Weights of a small transformer language model: ALiBi, 121M tokens.
Each number is 128 + 32 x the weight over its row's rms, rounded and kept within 0 to 255. Layers, rows and columns count from 0. Numbers have three digits each. The size before them is the row's rms in percent of the matrix's.

# q: layer 16 attention query, 128x96, rms 0.116, rows 0-115, columns 64-95
# k: layer 16 attention key, 128x96, rms 0.112, rows 0-115, columns 64-95
# v: layer 16 attention value, 128x96, rms 0.0947, rows 0-63, columns 64-95
# o: layer 16 attention output (transposed), 128x96, rms 0.0995, rows 0-63, columns 64-95
q0 088:113109150072118195137122164146145152154074150159114126157158155145099148124125119183080096091120
k0 089:157141159149086137118146199135145121123144106144132095136119129128102148133137101112114071151110
q1 088:132105108125099129099107089181113099157146099144147132075134124083066140094139051171156096132155
k1 089:155098127136112151093146087166126148157137168120077150128149156122136114114180052132128102127163
q2 091:071127123138090137090055095103155129087132131164099125162060157133159139157116208126126168146134
k2 093:141100111125103138087083098143156135125136155187130096149164111143127122164098116120164156076124
q3 102:133137177097105094091124068098119122124139149143077160112144131070130157150152146071171165094126
k3 104:117128106157179083062137112179185117141152107152118131099098158002140132122116100117132154087108
q4 085:154124136169169083069110115107086105090062148114143100148108169137216149109208141066054112169114
k4 085:148098163146147149074097138144134098112160125091183093147128111153140076115165037149134121122146
q5 101:130171092101155135221176119131089134180129116147123102109114079152168110095115140137129130109135
k5 101:103163110142157092193167119178070118117146070132145075139091166148127109089142116090160164096146
q6 089:117100064112118094124147137119165049133141116087092128140114143156118112140123136121180157177116
k6 091:108147068133125084071081146101130133108112156157102151155163130127184092111150108143128194113135
q7 088:146154117124127165117184118090146162128121057103139124139098059112123180127167083170096136131178
k7 090:187169133139148164163156100137092115153150074083149114166047096127119090071118151107137129066203
q8 099:155134096124168190154112119186154159179097129154149109201098131187084123147111099196144132099158
k8 101:161096100092190133182134157123114076182109100161126131174124104188145145111150153132112089079190
q9 097:119128090110152093173070141134097109174069187150094134121115136159108100148124115125196172048152
k9 095:053175088140102087170092110198109125152146157143114156110120140133139169103091118124125174125148
q10 093:100131136129217148093110219090138132098150105184144094110141151107088114134151130161101160136133
k10 093:079143136109183139125117183099104179136178132166146176116120126094158128144089137139143137142175
q11 091:123101121166126157123099105178138160120118210120157118120132157142087110113218127123125147043120
k11 095:134165135185104071135110190154138117150085147151114105074128125091108050117112146195051131115171
q12 091:142142111128140116136130079152117115173175102135106121147154145085061164071156098162137089112087
k12 091:164163081062098088115152149148137104174107174162172161151119120123115176102159119138115070102121
q13 088:140098124099098117111135086147137090133096116143171109150165136074173108111184133100111135155140
k13 091:108093184083158150121129085133128112169119140100102099105205184139158095072106096087089136152094
q14 090:200109098086160135116205133110148214201130152108107101121164119126136095142105056139112140128130
k14 091:098134104106131129154196142060123150155133126091119168144063077134153160089143191124100112111117
q15 100:122117140114158109138096061133141147155137104146139062087175117082121137111162116114156141177126
k15 100:198125129123151110118129096148113098170146150106147089128140178152068107086111082084116121141092
q16 085:153140118123168230116116150122186135122150044128099114174144157153069158144128099166133089144087
k16 085:181106081116181164143120184109124111118141085080102096134148120183155136095143190073060109107157
q17 087:117119118065121080099104192155092119110150150135142118160166130131155139091082104154114174163151
k17 090:176117146110123187153111095136092097126177158099184135132143167119140078154158131105148128149160
q18 089:102152154113156091155178093174101094099112086076149146128100135156042100124104115085089119097187
k18 092:137187121082097160148110130168140113143153078130114118082189076122105172196154139053171025141142
q19 095:007040122184120172148123142125115120110149107114116144112133125173157119145089126141107154132138
k19 090:091088154146085111118139098074151187091157115129140067161166088173124145136132114146137123131089
q20 088:150185096105101109105125162147114136144146118172060139074158127095049170140120102119166115064149
k20 091:164129144096084139138143176156140165113139107076150160143076144117147113080168124176105121151150
q21 081:138138091090144142092105170167172136124129132193126131135118126099190158140087170172153102216094
k21 082:143076140080150151136148123162126153183142177135128105147157120145165165121120160116133146093055
q22 101:127111154142111136105166062118139130105078117152062139083102082138086161157115081112116122111214
k22 096:137048122156109100101130106136140127156143094098091109122111094138127106169149076086164120129153
q23 097:184122178144135171114105148119179119125143146056131140133108081121120124148111135157127128079082
k23 099:060175139099143129132167123104194064157106143093142073050083058141119182115108160139092138130112
q24 097:091122134110132156149101181104165129148152101062146122162113132154167111155120093172204083152065
k24 098:125135113142151156128139199132126132130126163107101101145100092081092123074174088135166153149137
q25 086:150138170133145099164083110156111091092114128138107115144114106099136088107138135142088124084079
k25 091:142133108122146179150145216176138089107149132162134117097083130100116140138101139101104097168171
q26 096:119117086094153154150153137121148079098177137159111118121142134113160114094134063091111145090139
k26 095:126138157149125117124118156130087050124141124143148131147146154146150109131168114082095167221085
q27 089:130083128060094182124148108107154144065153108105133078157212185140148101156160071138113065146112
k27 093:157129146095099126161160116088179142157114135125149111172101158099157182126132067161122106131106
q28 090:108105146134115074131104040111089117184076142128089152105185107136110121107139168153150145172116
k28 091:149102085179131053070072125166130131154129135120129179099158130135120133106118122129155156106096
q29 087:126116134135183113132130120140114172177156121091119153083073165130122113121141147152149134082111
k29 088:095159117150109090076166149106039145147106177131134106145116144123102102117108168136098152104107
q30 091:109094101166153135083137150108139096140145100165104163095082104125134134153094104158103133118085
k30 093:040095091187161140133164133118129121131181146119093160119117111182135149129099178117094068135094
q31 098:119117134165196102113183153111086083163101132161115152116136122127159115096140122116106116110136
k31 100:084146155143123121149125083130109115081094107221157196121122153145100153111129117075157102145131
q32 090:101123107126103166181112148199132100132056176115213160120095152127168109164118135141157161096118
k32 085:109107120151121133118137182165141098145152132118108132171131125100098080112159117141095178117112
q33 084:099159111095044182129129117126129161163166131115169083214122187117184183151072139160078118152116
k33 086:158163138082129172122152102115135118144088103101158077159145104107077107140140130176181158109107
q34 099:169155110075123146085137149132159111162058084122157169127088181077096112146125175148190146129096
k34 098:137095088135143146115176094114133111139146136139113160104120174103154063118139194142137110097086
q35 094:139146120113123150177126157098151143102070124120178113171135090166077099147115108184048092085081
k35 097:121115114112127130218137193084135126150101103072168157127097093178114119176135114173099156156192
q36 096:084138129171119129087100102119105135123116090126105188093129142166186104140118147197135131139163
k36 097:091096100162139108056119146064097160136092119136169106167080139138132117124105123167146109117109
q37 089:125121176099149139085115089098098093076101121120116133185181160176158146104094106118142083120093
k37 093:138060142087138138099099136156165091154145132118177176158128138115124205211118091204137121139106
q38 090:148122119174100188092132131077123161169132117134043103130164110158120068147113064139153130195088
k38 087:174113110223102116119135131084121148113063084138094130160065101135137113145172141170106145183083
q39 098:119170100095084153122165131056108134113117114084211128113101155144106132137102184139104159085149
k39 099:120123118082061185152156084098107100095100097115143147151130122095110086158115177156095087086134
q40 078:079153158129142157087071167149179143123067200175128165138134100153152120128161119125113119158112
k40 077:153085155204089117146143124177138132136119160148148108107162157140099144160108115149084142188150
q41 087:155056123130081102203116150148123152096114163122070056101051105169107161139114130121173100138166
k41 086:212129119080097155165138145067191116143168143134063094172128137165078092090098129112174099089176
q42 094:169115156121104094120088174143090150139173192157118181133112153099124094121087137097109085114123
k42 096:112112120169143098064132137083108122131116173149126130119112127119085155161099088114091123212123
q43 100:103151104110074118126155125143180150109130139119207148138112174152100139126095098107117093073095
k43 099:129136128141125142116178104105243089089137125135161154139142147110089106133134200127150032178133
q44 097:179036101148113111133137127118190103126165129097136090120132088142165137141099137183147112186116
k44 099:118109135171182144122120154071182099091134126130088098191142157165150106064130176098093144165125
q45 092:148153158138123110105093164174138179205166147135166172112203142174143162131105117116110165145117
k45 099:135113132177115097112104107199085184092106134068164163145160112152132185122150173098079069151121
q46 092:113164119122073130154138052124114091094146170105160138122178119131193183197149179144066160077086
k46 093:135138126185144091140155080150119107090129080082186139159081159114132097181103161179047154118085
q47 095:146185145156167147112179127103143140070158172145094126127101170161099164168147133090138114120155
k47 100:111149134111122053080110081075135140106087109136171100161128090150151177190117119165115105143147
q48 091:078128141149158121096104159081186124141079135134099194188093120097103156112092126111096095152119
k48 092:114146079209117126144097149119195064118145140101175111119178089166102148113114143061137111154104
q49 099:143146126152096145109092146130123097123136168112132140188151148081076165147184131115125107107158
k49 101:178150141171120137168140103130199066116146122158134126059126139103143090094129156105120119146125
q50 101:143098122128111145149125102152158153126133165126117097056104159124092178118143124091148105105150
k50 100:158134126083075097078152110132149155160165143101073130172133172152112167134122077123134118070172
q51 093:147125157081128149130131127107101083130116090065110111101142171121099115178098101161122179133119
k51 095:142181135110091162124121140135121107095145094100083144156141164141117044149104180176136174178099
q52 094:065173122170184170072157160126183127179100111180051162196127132079085170086200126108111132124175
k52 096:120120127144116132108102146134124169119111099184146120088162124089173139094141122058088159076139
q53 090:139179116127106109139098141100126174172127075118088155143115134107167218164122105092108118173152
k53 091:160150157113137081089117104150124132115115072090171161144139039178151148071133133160214128180081
q54 101:153131146097111179172141147076086098134146113055055172115145128154144133125131132147147144169129
k54 095:098198088114116081144144141137089099143123060101096110090116129130167173124164152175182140113127
q55 089:155158115147114113111105132166138144138187191044144144113138192137133151066180100126120123097139
k55 090:109155193180104126093089171095118091100136123097170143129152183086136124128200073180100145139166
q56 085:143186145098149153122174113165087032119061092098138205173126126169142142156089111145100105109108
k56 086:117119079164177116140125088211113099129164059108171134128094156145151153193136103120134134091143
q57 096:183095110107124065167105083121114134098060213091188107134127131200134159174153123080135140095137
k57 097:146127098171125088125100097124149070124126165126130191121102143142108118219151108170127134100139
q58 099:181105152171162104101082069122104158131149168093136128114141083077131106126124150153063140103153
k58 097:114126172105177106123081093103106068118151118145104144157125084112110160215097134152075126181104
q59 091:110108085103142106129159125100146122120112105050112090128193173111108072119198120046092123166152
k59 093:140161148101085121146108106058143133135091104108154148112156190118179082130157149126122162203100
q60 086:085110096092042134123129128108105173097152108136087143099077128125153111102095136164198185103130
k60 088:115110078114100133110131095068148099089124122137142145115108142106157075098109140100118147068092
q61 094:139123141144114081115078047115135108115120094130196150125156107100102134069153175099094103161137
k61 093:165128085122059129150132103146117092118087179110144135085165127181118133146117127109135052139150
q62 098:125122109090100114142053114061186155114120122109136090153137131116078126122160158153166142116091
k62 098:154143111114097144134080118137126071164141189049109148148099137165128137122108145083082145111105
q63 088:124130128154130124136154112120201129112180154077101130084103106111137087098131084097172092147164
k63 089:089139135157066110132140138093148133152125152096143105134161104071179189072171132106106140213125
v0 100:145126126137103134123092093143193155117191136141088032153161106080121153143145140102145139131126
o0 098:151178122169109126157147171129088114109082131083157135156153162110242100139118079158100143084135
v1 088:114149158140082135131087099104126049142104150153120171114142066126179149127151129106069128082146
o1 089:096118151111111188100113197109134184082099154140161181167177138089094098098142098110142184139093
v2 082:162146137113126109113142138104135147139148172076072080204117096137142149142118120149098134172117
o2 077:146171137185090119114150143149114137157090164160189133132112091100161097115110204120116194112134
v3 094:123116136125102083057112184110059123169168136116113151094130102169082098137147164217161151113108
o3 091:090156096118089174096140121107131096133131060107136125138103110095116129131136107121150090140111
v4 086:127123135077166195123093085113106144093170147134186132132112112180190158110116109117165139124117
o4 081:163146113182092141131146136149145154115153162085162129146132196142113131133111126108137148098160
v5 086:124107114160134116189123060170123163053136176166131055124144180155149074160069119117139075126148
o5 089:175133118113129134132169092137149097158174143061155177137154139111185134159075126179115093163188
v6 091:110157122102113102084129152165169088181172105132047162211099153084160092105141114150119096163139
o6 093:092136149172098163126139113113137159109108159151166108150184134160076076137172133073180136079146
v7 092:146161140109088114138071153139152187120171182174155101073152037122161056167135137219120077121123
o7 090:093091164117105158102184164174146171129120087157137115144158151133130134113166078138143145163132
v8 085:136084137118198132118118068108174206114150107105107176165144090107096076125145056155099106171095
o8 080:149156151162157118097132135105084093076168172166143090093144118181130110111160158122074126111201
v9 094:123101121143190142189185133045096109159132152120118166164144142125104136098109108129142163171134
o9 089:131133146097138116090092078104084132152157125133119111091107130155081139143088152121155166096136
v10 093:172108140151125096124090134141185160105112083139132113068085144050125144163131142159098144182155
o10 091:129162097118114141142139155098096133134079132106152144102155084139162159159140158178102133120094
v11 084:108085148143128069126140129125136126140113113116054054152134121043105107065107114157117200168128
o11 080:117145118132175066154114104095091128188132122120137136170077066122161128181081128119148117117153
v12 097:110105140141088179140130119117145107119060112145117131132125158090122160084148137097110130049177
o12 093:126085169142137144158142114117155148085077128142142158126193129164122069118088108131126175163099
v13 092:054095156093131164130220069122099145120137143082064118130106171159140147178151123159148136145087
o13 091:126192105124110133077078139084120135111144151084100146122124145148103120100063138131137179123150
v14 087:094129140116072095075119112191150213095140123116110096101120094162157128141140136123088104129117
o14 079:116177159150090150165159170173121107108124153124154154102152119140108123086129086112079132158116
v15 093:154122140101180119098092144136149139106156168123104094172109152091062088099104143111100165143144
o15 089:110149100137143128160205058134117144167100131114132181134106067093161146158086131117166088154109
v16 084:088121164142139081097095106157105140034101139152156057148157110120175138151114169135104119134115
o16 084:123121094168183104121165193131171096198118154149133106168113117133176136122059128165082129146116
v17 075:135127145134093068129174157156066125055147128136075158113111183140083121137134116129134119139187
o17 070:151159156061181118112117085090156111176128106115135156111098122114114150171132128118133103195141
v18 091:151108138127191179180086114066123166046091211135133123122133141117099089102117108079168122163158
o18 091:135129127096131128129148091145164159193141117115096189144134136151185140128065112138103156168070
v19 081:097089146108194146093098097131138064098101052124113165114070137143105147096150143141171179119137
o19 080:063172093110112139091087150074129152111154148076084112122139128175075103148095117093104102111142
v20 087:152146136102060100160137160171150126126155084120104106176137068088160092149143165131068122112132
o20 086:133121180189120068088121141123147163096087158218139139126164099099135099108183115105141132114130
v21 076:138122136175188150143183137160128143141131116149123161046136143112094116125110090174137089183137
o21 074:098050174067185154134133118125077124162123128102119068123149128136127146139133104170191152117155
v22 097:176126123062153108135089095108111112148069150067152115128116100138212183112125128126099191122123
o22 095:137131086134174105113109169123156106073116157121144102127056110160112190139132101120136154101122
v23 095:100159099101144136126102119102144140140166064125122162136128099133147102141140129172146113102120
o23 093:096094156187099173124116112169084121125095134167149136151208165108081134151079129125085099074182
v24 101:094087150127096141145099113165105123118132144156199084106164131149149105101122114200166159132049
o24 100:156106143131108174137127158171117135134123132133154157148083117148122084122107153143161108131134
v25 085:128132124087207148109090099039140122143151118148130144119143104102137143136108120097164166180134
o25 083:141124141182087141112155176155179119130140125125149098189115152194131126087133117096085097098096
v26 097:085091125139111119145119131167137122097149166125071074147202114074122112142122148117169167100112
o26 091:147141161182159131134113150171106085133047120132133147113127131120171097158142086137144095179081
v27 090:121126177085089122183117104130146177095175105149120116183133069117193117123136147144109122150116
o27 087:134154157128157077094154131151166156116130193146176100095197133125149105160110150153126148122128
v28 092:073055143101123136151140140136149086106148070150155112135157116059070059139148116162210156112167
o28 092:171123184127156092092122100089117155141153120151082145143086121122172075121145114095141090161098
v29 095:139103129133197118139133133129093160128156190075140128173144122135139187077103123099120138155171
o29 095:144166116148084112135103097139113127120156169141152080076133123151035109150114096121154154104124
v30 081:149211147159153115142121177076148129160155085128126064115139104095081159152124168028139129135198
o30 074:154105161156118097114152120149125193106059120147177124118149142142128214143142069108146112109099
v31 082:110135123141117136102115113126099152080107096052166079115102094156143135153145168140144141141109
o31 077:152113083149101092110131142129156103195116150130090136146055135065168146092032124097097136139141
v32 088:089110137150156148197090125084119117047106173104053130145101152115066153153111141116180115077132
o32 083:107215104169124143093082093124165182132119101113104169107120130105142117117113158118126155185130
v33 093:171168068149177142155120079032153145137136190205104139041110101159110158121127058149100111161144
o33 087:106109127039120193141163109123138170153143068090168104125129169119089155133103138136126150135186
v34 100:127127174160113116144113167099103231111194139115136123103123170074068090165125115105156132043086
o34 102:166151085145120094155121118151170094057147141152153078123115096157168130136129151136064068163110
v35 090:150138108087180056067052130081163154119118156155175158133159104103158158054157073095153137117147
o35 089:161161076086110133188166119102137152119140075178134151091149136158104105168178128103135139134099
v36 076:159158150126127150155061140107114079083090119131152086148121071118130134120136143104073171133211
o36 075:120127129158100076089152147137149213140065125170123175096122112133124116095130171124115138110082
v37 088:155166163120131101098089183070107102133144144091084126161105088132115131117141122154134174166158
o37 083:125156126169103101123146103138158186204086147155140118107107118112089118101141141074162153138121
v38 080:148161132134102117125060193095099130132158159097103158144112090184153171065149103101119132107128
o38 080:083155122140099178121137111139121147103138127114183134170128177112116159160168064059150190132180
v39 094:142110135116128140146088077189168127121097153104077095092175113145058045156102142150126109171145
o39 091:107122186087137144096170106145136129207127130106099175173146129103145188118117142168125087196120
v40 086:129116127178100142147118120108112133138086130067141137156097128080143185104202066110140126160095
o40 092:138127078108125112109090102084112073068118118165133099054119165092149130138180150160095185085176
v41 086:165164094061172146109139122089130114109178149106161164125177079144129126090092107171112152143130
o41 079:133117147126100187115164193151091122130138137141140129180083137170094110169090173080166119109085
v42 083:106146156135088072098086169138117121106132125103061116187093092116158075149097109170092125123161
o42 082:107135118193092145075174166141125120097129146124199133084107104170133103169174150098119117142171
v43 090:104137135120182151115187120157131094122127100102096084177125114129128123112087145127157160107140
o43 089:115093144175125107085128157108105131130086130125165143138173127136144084212127164094152113150139
v44 086:127133123107141052110089122131129095137143064144126130124142134077197161109125124054110161149235
o44 083:090108156107133077104182152121159137117118184149175153140149141136114142144182053093161104114092
v45 083:145126082175146068148109170067175103127138059170105122087149154122076180133118123118141065094147
o45 083:124139130069167138145040125128105128175163119115143097123117181114155154135143107095114125148151
v46 086:047109072137120123129176098155118111173137120131076174134107158128169142145120123111111111159106
o46 078:126109126130066179151086103143098099132145126119177156074152125114110109098125090102148139096144
v47 083:115125112127169107100120165089203126126141111140087163169107060145130137120150132146122133123123
o47 084:012167122075123159113127185102077103127105086128095134138171151090160100138128141132149161088145
v48 099:153142127140173115090130118126193108113170128121049140168119097081106174137135089133120131171147
o48 087:128175129153110163113130186099099146132093147126177094102158141165100082133161181095150139097134
v49 082:056057136139127149115166114178137137119135098161142143119135112087135132073144115109109172137082
o49 082:128098188095171085124130122103109111100132129111129128115151128116105068119189046129161145136162
v50 097:122107141114133117124116070172095147097135106120196134107091158162129131173143119155178146071151
o50 094:151137126186078118128140144131123130073149117118144193149096100122097104112131135110073079144163
v51 093:148097111140185114123173078140159149137122118109103123167170109156122142082151143109111100131180
o51 094:164118151128139129146094096137097123148138178151147089119161111101121104130041111124117119121105
v52 092:082083139127111127196195106105091130179167069100066133157135178112102148119118116098195130120137
o52 087:154190148129127093065083085123141114054184196113161101090138125157094125133151129110170130125127
v53 093:138114092146170103140173091099148164196131142143094103119116155145113146129130116116194080132113
o53 093:131137127067149167119103114120099084113177146079161100199155146116125127138110066157092160117187
v54 091:165169144126159147112105134091111137142131145128151128084130147124017118160135117209141107082098
o54 086:082120120084160091105126121118170178083111093132096081127075163148112117091208156149122127147140
v55 076:104063158147157121153121108147127115119078080142143164131079160078116071129101127131111121152113
o55 073:168051132118129141114106093122105129155174179081158144106133086137176113118129139166097105105146
v56 096:114094136158161169178099108096166157058129156146152091152150179142119097113131133104220102091102
o56 097:146151118144134183167080128154131119156129132094098134163123145168182140136039136144070096131135
v57 087:099076138163162140136087125110095115120147104170162096094136081161045140063121130138191170130082
o57 087:128151123080125112144116089162082145184154104125093115157121124057164105143097072101114130120155
v58 091:114142150144117050055182121197103186050139153146141169127106156121175123177157146106086131130099
o58 085:132135106132146127130165179090149124130096147104146143107126081142160110123141110155099133134103
v59 083:141127150150159124118064114141149087102135145172107108121120162118128186108106146096125135164195
o59 084:118146117171132179145163141139134171153109176050177130113150145143129104152121105135162128127090
v60 089:116084120123056118185109138141128173085123080180163121095100132138183187158132115102135124156122
o60 090:152159153142160132141154093151118061134145141107112161136148165065127169116147123159122153117173
v61 083:142151158140176109130107151080093071119156072139111128133135161162126108127098137070152111173239
o61 082:116100137129094099073174114127173161155159133126184152123163147177129157143094129104153059123117
v62 086:149073173088079123117092174153119119157097129091107095115134112148131104143142212146180078124154
o62 086:146133138128110135087148067123143160123142120105112134140157143093199112119166095152195181143078
v63 093:131144179138105093132030144165112113101079122156157118073093101137172104089131114167092122099121
o63 090:096094080102171151161157175141180146132095127127141102121144115138147157149150098139108109165174
q64 115:133064112163114099103077142175145130168169147148089181101094154071186145111166100119125135150151
k64 116:167146162160159051076110086124076115158148143141093114153137078066099115100156105109171124205127
q65 102:108145143145116093167108153130150111119046144122107113134161118184123191143076137134168092121130
k65 104:109113150135185149182107123113149129139114138137187113158115092153162076152122133125067152164111
q66 120:021139166186080161140104189150107161100167104124105131136093173105108096149059127139126125116148
k66 119:128098120180195081143105141100054141132167165182139170068101096130130128161155178132139141094151
q67 104:074153128172138156118104176136101124161104124097106125136130110168061107148153189122142139156133
k67 103:132153165135194165089056178128146130150103174118095130127115132175124074115104141102151169137165
q68 100:135115170151100120112138161144093179144135107075113128177092088084207145102114134158058149124195
k68 099:132098088192168164131156153146135136147137141100147140143146100130104177171207131122080168143195
q69 104:059178137154130077137127167178166063186177139184107134149155070097119159129104135160120145100201
k69 098:138147184161141131150154162110084175173165237149176121077074158117113089147155054117171180143132
q70 114:093133105117093161155100125097199073159128153141110127153031177103127095116173173106149181062125
k70 111:114154124154148152142177125118130087078102108089167101145126177144087042143150128114169177130109
q71 112:088151121149164170099098152109118121073141162100139159144153108152113067159101160141070159092095
k71 109:122123109183149119155064122102139129128119120159202118088131124101118115124152186122097192120109
q72 114:156139086080164149106103103127073143165148084105149118087098148122152081168112104150128149112085
k72 110:120161124086112106084100177122075063130133105101122137138144127120168065119109099123085147104109
q73 114:145171135050164096142124125161175189145163148138115131148096085072147108101084187152153144141097
k73 109:143155173081185064143120175125115125096191160139112104110112109130119146135134121139205157084139
q74 112:125175124109148144095108141179159099136130098099133098072093142138170128122072167155181203136071
k74 114:166138113102130132145117067087130097133141115097133119151123171141175189128119142110130149028114
q75 117:103127119132081109140084104093206133068105143139124171092115109127204096210121153113156192098098
k75 115:165143137127080099121160122053118125151152114118114142143123108153073093154079201113119171179097
q76 107:094134066158170135101132135143132164139123147154158121092181173155148149114132083142134134109071
k76 106:131128132128074063083115125125101116129121175136143104209174189120203161125121152111146159178091
q77 119:081101139110150111135104138142165114118167206120116106087124120128142155113111109146096073147081
k77 116:172096143155122067117067167124103083091125160149155164090082136098221094111165175097086112101124
q78 097:188152093115155127174095091100216128119100109158109121141119060099104159118139122084119092125106
k78 099:141147053142050127129112110148179133104120141122198139078141129156113231166154165091122119115110
q79 105:128177126123127155097178116097105088094104113144134138188152159114114146053154119157140155180109
k79 107:126127141163081154128157080133111192161112152094085079165154131108200153127105132123207149133126
q80 100:152127019156113158122128108154134113181169170129147136080101168068106146112103132169094103212109
k80 100:144178118105096100100060115092137107135098167107172117143145170117124102132180116142117149106109
q81 107:134074095120099155129112162135145200156141161149169123118179157140100122113065137129109177148125
k81 112:106141143181139141090062125171095155120098140205116145074107151116111090139125127094121140153146
q82 103:127158107098189157107132112079134165068146157126148099217119121158155044137121098090125106130076
k82 104:095109113151129109103136192125162119110097116151138119145127080126187111108088198104150201076108
q83 102:160105153176154096148098117207123129110059111130163110084153118125114151049141115082084099138192
k83 104:154125126147096171126126126154135145182149123134130164115180123143111182131144057138122099144141
q84 113:072095187126217208140128074112164109099106098128100176116187122142115140107100149095141127156106
k84 113:156088103162182164125141092120150070091149134168127108123141132139177161073106161135154130145121
q85 086:144189110195094165121158147097102155184094109150177127128139158087148120058107072177081069142146
k85 090:076093110126157133098145106112107171118146190116185113170201171132135195109145130182182132094146
q86 120:124118151129062188170141180119119115131117115128131125173169084159104110122125120141180151107132
k86 110:091090137135137161140103108128125159134117151166134097103110161156127162095119098127134124162168
q87 121:113197115131158131071133185120079123087095140153123232097161128131114138106139154168085127133119
k87 114:145088153128088146155135131096137157103175152152138147143191174132158076109124115146158104107122
q88 100:155154099136145150063110117153074103137125111140206191115118119153129154080076120163099137190140
k88 101:071134128135172092111104080090169168133127134106088110178178159119131082098118098182130140153115
q89 124:077149182145149074147178159128097171151131131134118098194200109130174113143142141194084102117134
k89 116:117105155145168126162220175153116086072104136135144123153169130143105117165178069115090119144134
q90 106:119127144161117080162089114084084112127168148044133145181109151116144124158165114181139156083100
k90 106:122085139151151122148117136141122142138127169086193115177124098129179149130117135157097129146153
q91 101:113148119107128111131111081117131065108141148146078127120160098145139152188069114170091165181153
k91 105:129110109159139182137133108088145135127095155126125147133083134099094088126152134161092107166070
q92 106:124090098185112139091103094118091138126182136098162168121158117089068141151127154125129105175063
k92 106:119174147201075102071054088160137184130140150110192145111121155108137143153131161124092099148147
q93 104:148139137145167117065129121175120146160115157184182086066103137119116141089075097133060109141131
k93 102:125163160134176104106077144124159177169178145148116116166134165079171125091172099134129111131098
q94 101:096102134071171101141183084159121104069155216096147146156086152120113112094163143155152136110196
k94 097:180078092051078160118157175131155120117123131129187130185094108065145141122107107173079125098110
q95 102:135078087162135151139155123110147164163149138141102185116104147097145116141209146082110079140167
k95 105:114125125112067087052185132149081148140078172135164168146185145148079137143135142128165119138203
q96 111:132120118132090159092129154128181099139114152122155207081130107064117122091103121126118135079135
k96 112:098131133103142136158135094111127137160141111111181139102137174165070131096125135118171113097129
q97 100:099148135124075149143197102133116109121103099110158108066162173146133152168114187186116147165125
k97 101:173184148110118143127142107094087130098149139143118058127114151129152102125096135159131180103168
q98 105:136113108103098094137138111132127151100173129091152117125078170135118175144055142153149121075131
k98 104:116142158159118068153060146075089147096130120117082147111096113122158099159156119147094148132169
q99 113:117164091182173147157175122122095183137129135109094104156064200133052080091123091098112115110155
k99 108:138123051115139109185132202119183089178076106138196114136170141159143136162152078142165147097104
q100 111:140116160168117145209107150125138111122077072127125112167114146160152101084137141117120098121092
k100 113:107153118170194204179149105105139102116106096145154113144172116116085084123157111114146143132121
q101 117:168154081119115152186098122156135136100110126102099066195126103108115141168149157182220111094127
k101 109:130131139118156162166101104133118104117119127112088064160063108157133169122107177163153184155125
q102 108:100054178125148172102132192123081178088073112112098088147164135194102100169143186086127148100110
k102 107:168138163157128165142118142163107120127096102175128116158119147139090117136135133081082107161209
q103 106:113137133119163064110134117120104094159147125195084091137150140119162083078087082136175095084143
k103 104:109095159152165115117158122108117042105112108158173162121078148122167152081158044099140130097087
q104 098:149114114089087134100152129097092119054095130055126137136100139183158122168078141162138158092146
k104 107:145135107119131169187133124034156133145085035106124129165082166171060105138142184163061118096156
q105 106:175144056075117187101107165108125084105146037096121116114162133127088137139181147168209139106137
k105 106:114149133099039208138128107116061127128128101058112169104096188149124137119118147148138133112144
q106 100:116107038165173151108166162146162171074130061083123150191107170224098061129091157136104129124125
k106 098:185145065146148160158064097093128107151067069130121163163151176158157098165126143118175181093107
q107 116:158108081148147150145137096141156104132194101070124124106177079142105133167079153131102053174123
k107 113:139165110143177119123068148071164126118165072106112139108081109146089111119134120179086053121070
q108 110:072088119124149137136130164114143146151104087148108112112131173169140099139076178142115120144102
k108 114:150103112141181172121144148103141114130131133089114171153127109123139123159054127172149150125126
q109 104:157183110110144136106129181114158141146118143102081117138106075091115133149151165163074187124127
k109 099:173108120116104140145090153166161153137169175117163097149119161177093151163138147115173151091155
q110 110:087125130110108144130088154156138085137107159160089170091166085114105075121098165068064090145169
k110 104:142149154141103097071091191059096099092102151163193159082135064123054084113149113127111113108141
q111 096:106112152121113146135153208135153137120132114141108131116109143113107170090139155148072124163072
k111 095:152122110087103093169131105152179154109167143186145158108136134119056084129130113111154072093137
q112 094:145098126189103155098136100097116126118153131108170092078107124143150171162152117121170112144113
k112 098:148083103149118140071156099159125165150148132106081149113149184129192187125135145154086075149128
q113 109:079114132101122189116049140188092083134122112158132165136176145131107106158156098149155094118159
k113 106:136155162113141162127109144109094055127132162157157094166092141135124110077058119146156120118140
q114 105:139089129109115092142145125106192130113164177151136126142122129101217101184098128138163130101084
k114 099:125089108104142086137151120149123124150182126142130142104067087079142185165049155122092166127085
q115 099:134175139161111070143114177062131109066153182101154129183107173166122111159174130081108200092112
k115 098:138060140135123123157150176121133165094108132116122150120146110169101095178159090126104107113099